Weights of a small GPT-style language model, trained from scratch on English Wikipedia.
Architecture: rotary positions, no biases in attention or MLP, untied embeddings.
Training: a variant of SOAP for these matrices, 116M tokens.
Each number is 500 + 40 x the weight over the matrix's rms, rounded and kept within 0 to 999. Layers, rows and columns count from 0. Numbers have three digits each.

# gate: layer 10 MLP gate, 128x128, rms 0.234, rows 106-127, columns 64-127
# up: layer 10 MLP up, 128x128, rms 0.241, rows 106-127, columns 64-127
# down: layer 10 MLP down (transposed), 128x128, rms 0.225, rows 106-127, columns 64-127
gate106:458502549538564501480466490516517526455436503530621401543502506545493528506453493488473501482538475438547502498521426457459535467434532517471481441486455447502499457515505476519444528485567541
up106:469572565550546501505478484496485489517457480504546406566484436462517461492519517461501505426443546465512521516493499463453501480518486489490459496422475496555529522480472449449502436476532485
down106:480529517480469536549509492499494457480530561551488537497531503505458490537499590554432566499479554539540460572466503502428475442476472533395467518529540440461552573457490528538511494491445460
gate107:488401498543484499513545480499515451508443505490449494487528483503513540517469510528483524466495489462507467486505543540498465574509457488574594467472485492544544506512600437446469550579418519
up107:470507491500478473467467455514410508587473527509511520473452540469524471475490536545502495534444457517559522502488495545479426541565497451543550481429543517591500496601491548438468463517470499
down107:571440472472505415507491527443571510504486474505521523502453540481610483498519516537570502473485479496533525473456559522561496449567575522599467550532530503519513535507414529481435554534474521
gate108:489518454565535514548428463438507549532426496452547533439484497515422501460407460560482501498567521522488466472548498532490489422534561530533468613533520471501521482427539459537492504495491477
up108:458501511451459565489540577418526403482535547584525525440518429524503426442498541549580467506543504499505527571470479452514537509436445435403449491459458595452447507507495475538510550439459522
down108:444498483459483486465501580512507524551534515529436596460553466534462468486510519490503519484507464526482582585520573535503441503518485516544425498618506512431548544515521485464521443478468439
gate109:498509491550523495487418484512514546500479486478547565393501467563496530461457463487505477561578518485534533496531483593513458543522499460513513468575464443462424497478521470538423546528495542
up109:436544500524500449484413517483531498558470557508538548484492493498424470472535506474458468504587464502581540457505542542478433436556480558500541520506438516523489485471482537469488537537491490
down109:477521537485440583510474501571446537546545451494514569455425524460486535503513525557447531448409512439569448449476536502428483541453506513494499478572427518493499467525528446453539506568459482
gate110:489527511460505596537470499548479561426485526520435528524515519509553509587521418480546526528539463568565553552483490597460540455423481540422498525502484490485529579506537488479496487418482532
up110:487553571468524543501457488557561484467450463526468431579547490588405472530503489436499505437536505486538525602482443526540470509454424517456498466492432513500547570483502482467523458485482505
down110:465503521516499447535510450531563524506488508538499470507473453498521515526577369455477508442440516464470485528492428495455486468557502490449497572524510516475458529494506447495431583513516574
gate111:543475533515509527501498493487515466580448559438521465493464538476469491475546416456458593490496570510497506510431488509500448476486493600482454428480497557520469578533493394448428459525448518
up111:548522487465521465523456434514537533553497554448541534542431504540471526460527473525525517466500594519472460546462512491524502506531553562484505522495495538444519533564513495463449422483467473
down111:491524462514485527504540566510504478500443482497498484547476504520478427443642510489534466518504437555529538554511468549515584444537510415514484545481533472571523494464549532465514508552562483
gate112:454458464560523543490493484479537519483419457470527420521481536503444427547485489494511468517462479540430510527494465500489530541480416557519476467505569491503528482504522438472493367533431516
up112:494509468449486502455505554468536484497480472547504432467474402479559527486519442480479476512529510403483502458540456517489522415503505500492572550459522427563464569465454477494470481518473485
down112:416469580402445547555533574429517527573495534449457479487469522493538459505504459479486487516540527471464525573519473446473533528506493484453479538466448516463488476526507424522487537527463512
gate113:547518516505472490449468504553488462458521570499586511480470505548511523537427465599532486487533498536496526519514506531519505530555483524572531517555497457576406552479546508532493436491566487
up113:457545504445534419511504484514472595547492486532514516471490434484540549497575539418539555491542444507490512428490524475474483541480551475500528487567533514526506473515501420507445457467536486
down113:461484536536500490570546543438446467447442527523538421590477524489539525453505524463461481403486528507514554461509419481538414543536453500479579503515505552514509488477500434492466456509533509
gate114:498565519598448472490474448499548490458448582454534489520471529465497492547500461530412501437526505492475453525451541462519468491594489481526458542530527498490509530555451487450497427487467461
up114:495443534453539524526507429480474514538489442539499433418525465447483573537478500536483547459508473546447495494490516438549508543547515515594480541514430523556520488550513508461521581556498527
down114:487606548461614433486431552539555522503554539419488564488481564443535498541391534551476537578505487526490494491499472510487502578549506467462513511537503443543489552550498549484465513486485481
gate115:533546577510482539500511535513534492520594545571463502483484482568468411543512440547487447522455512456503637526542506487475423512525507437454483451465511494520470623527529514498477488507514513
up115:414508544498506516407481443505449566563459509533538448520509499569533386476491542525534530543402448553498500508480483494568506549518443490433540504404517448536542564495495490465507539528478429
down115:498445526515628537521514480485459516440503524448527520420543558487502478496531570460545479459471399476530475423491513483568494476452521532516493483500514502429472416528537516473528511540499445
gate116:529494549516522529520478403484528552506497543600521535485498556553504604553531496437502515501561486458447519454463432541445501474508490576562508513490535428521544410513580504495491538504454529
up116:522470519519545507421502535455392472440505495522536571504534504489497491451466524485483414525471424502509512506538490507548572511445517510490481442401493544449489464510544539510508511531458492
down116:453410450475591512434494521516484465483478459432479443557478469516574504452481427534471465630520553502542458407492528457521510453494493504509465384519508535525436597563515511496531530490461576
gate117:538533542526554503492535625466546484507465507531483515517443536492511451511475537467485483425478494472474527558490479425440538480566507489502487478412593473497516520534461514448444477534498487
up117:560562532490524400493505534444525445489460455576435483515505449462408517462459523546479474501477492452481459449427564524523518441532448544478473440520454478464469549482459531513496521542496465
down117:455489503597550454540508475539519590499515501504491472453565594486453479432640519561531474441468499500482504490503503553537442531513511501429482525457517477510495473482564522422515537585445492
gate118:504492592423530526510501494485492493496479523525509517505468512569473486516513545520476490473551460488531531494530502472446491501498531459576528426472488490556480473547482502512516524509511524
up118:517516509510522486546494482518553475457482525530472446514515429503502543523573586506461529429517474464476541586452489459494502461464511472485487494564463560505597508545528536493564449468490572
down118:514511545450545488498482554500470547426494535558573539489470489592477512520576560568553450485520499476484508484499507463455484429546526523544482472397555535466474511514508529505502533447516551
gate119:447517516563452538471499481471444483494461527580450487555471498453516488534522480503466526491496494483431466525544479479476469500486428478554595482496512495587500482569470450408423531476458581
up119:515504514474558422438486494543480456510490569540571483532504489488554474506532580468450519487479473552467475551575441548511546486454519555571500548456534478543489541504424547454532502563504519
down119:507465526471471415530424530467470503452498500521506490452568500488443503519518483487513524527486459489552465474449493535453437510464463488387510536471513538494528430503488509495528546549567537
gate120:540473549538556469455450480548420530477453458509484565527497459603484472456464522479442530500439485498438547452444530532397548550515451556529551509503478496476547506486483539538403482463521537
up120:418512509504492486474521502492373506443538473533535483462472486458460526579468422469485480563531547593549554485505577512527503525579474497485519469493534505523498498557507540475542492548505557
down120:529534543474471533528604530525509485542515395560478504513511493442520506514558443417416499451525467490558500473433503498366529505491554510501514541579555518507527467469517576490497460493580477
gate121:448484462514529566525463507482492467487505531522529525459457505511430485552535476482523488545457563491568503567434478517485527525501495416482512488480404507509421491495554481553425469531504531
up121:520457506520488501518475451498492579460527541489473598498492500523436454509469556509511569512416497504461447556490438542522511478508510493557511503501497449527467480509490525572525473496524509
down121:517541484511513498478523501480551480501505521531408521453539490451537484514381471466422486471454475524581443557452480428503515479453482501468508494563480543446538494551480536510569482482528552
gate122:521564525464511576508465474507504479535440517496572520599521519545447509460455471499497486490544441519521524526545482461519480526537440464512500474508483469478452526492499458577431473425457524
up122:499464515504502457565505457496503465516470517503451535476463428482560500398450490501513477572495536468436488541432496495458496559465487543500522487512507486485453557482447486553421485448532500
down122:435490513482444549449473535514501491517450451422534525455493462494569526443472469441447500548444501485458495468498498499489452526460505464568527524552494542484518534465499464505521503532516522
gate123:473537497502489529483499477476472470586458466561521459477478440442590459494567505519512480454539481529497479535464513528498427484498411525543533515443477545499458492530539477480538530501542547
up123:536517473435484479520441499503535472473558508488476501499464507515502545499481471447535509520550536422533536504510476508475526511515592526488452476544537583492473470489467544475474539484566451
down123:480535532505477493491490494488505535517514524461526534527493501542491474487379466512510495516495483438557501517519433506491490481479495510478525469473458486481499533526552479500453482499445443
gate124:501482503533600523477500492454518580528456531532507465509497514513497466460507472527465554454511514480493463545530512492522541537470507485498504492490540460558515505551535513499479496528481490
up124:495474512558542482497505499523546477493509543459543496480488483549457509479491497519433529467530495445533473549541531484475483529556512528510506520492582429453480478557495476483456477467483513
down124:492515483484478500469476486518464421504479460571502508501513519502482495482525542499521500483444550485491509512463473445468475474498505497482479488506445478447457512524480487518510512481507448
gate125:543491491479513497548562537457557426493446520490472500421481488472446513446396487487436547466430454467505512485491581559498523474573453504502479563510491460513471536601554515497507445499453499
up125:482532524472515509513445574544518476526518466571549466428488517527485465496590509443498474564509529533514594479536510489497454511538504466494468461449435492564503378445593566474472542519549524
down125:544428505525422567521520471549587508490387461526577429501512513469490568560521580503533495530485477506446473530503517507552468447543488531339457579485470511464462466549543498484539520517498444
gate126:472567482574473519532427523527525553475471564479456510483465462476516524504460507439503564575502531590504502557478495527500516504522469530574512523406491524529522534551514481503591538476474484
up126:494484553450542469449556450470485488538501507498437551479466489443508491509460530483446459553440510463495495505440506481439472503487502510492505495525552463443522485438453507481467476530471508
down126:474494535499545480545500475502480563491481454518518550534486460475482532532314510522454555533467480436503463501487516459419504515472473487517525437519464527456488496501481516502479479508425443
gate127:476472534526464493495531502516501558545543516533612466561467544446509501479515451479515566479527464458578549538482474467427469461553506508587505531478530489461451436479496465502492487443600466
up127:492470461443467575476456518455446517519540500552410481515514482420469522501480464488498478523549446490499503448416491514511543512512465497447546457556483442547496430521476536568516536563537521
down127:515416457509487537495472487457484495460530509544513491524464409530458439466417572490482496485456412476495521435556435579539536493518519582427522520510510524509503480471498581462506508559448526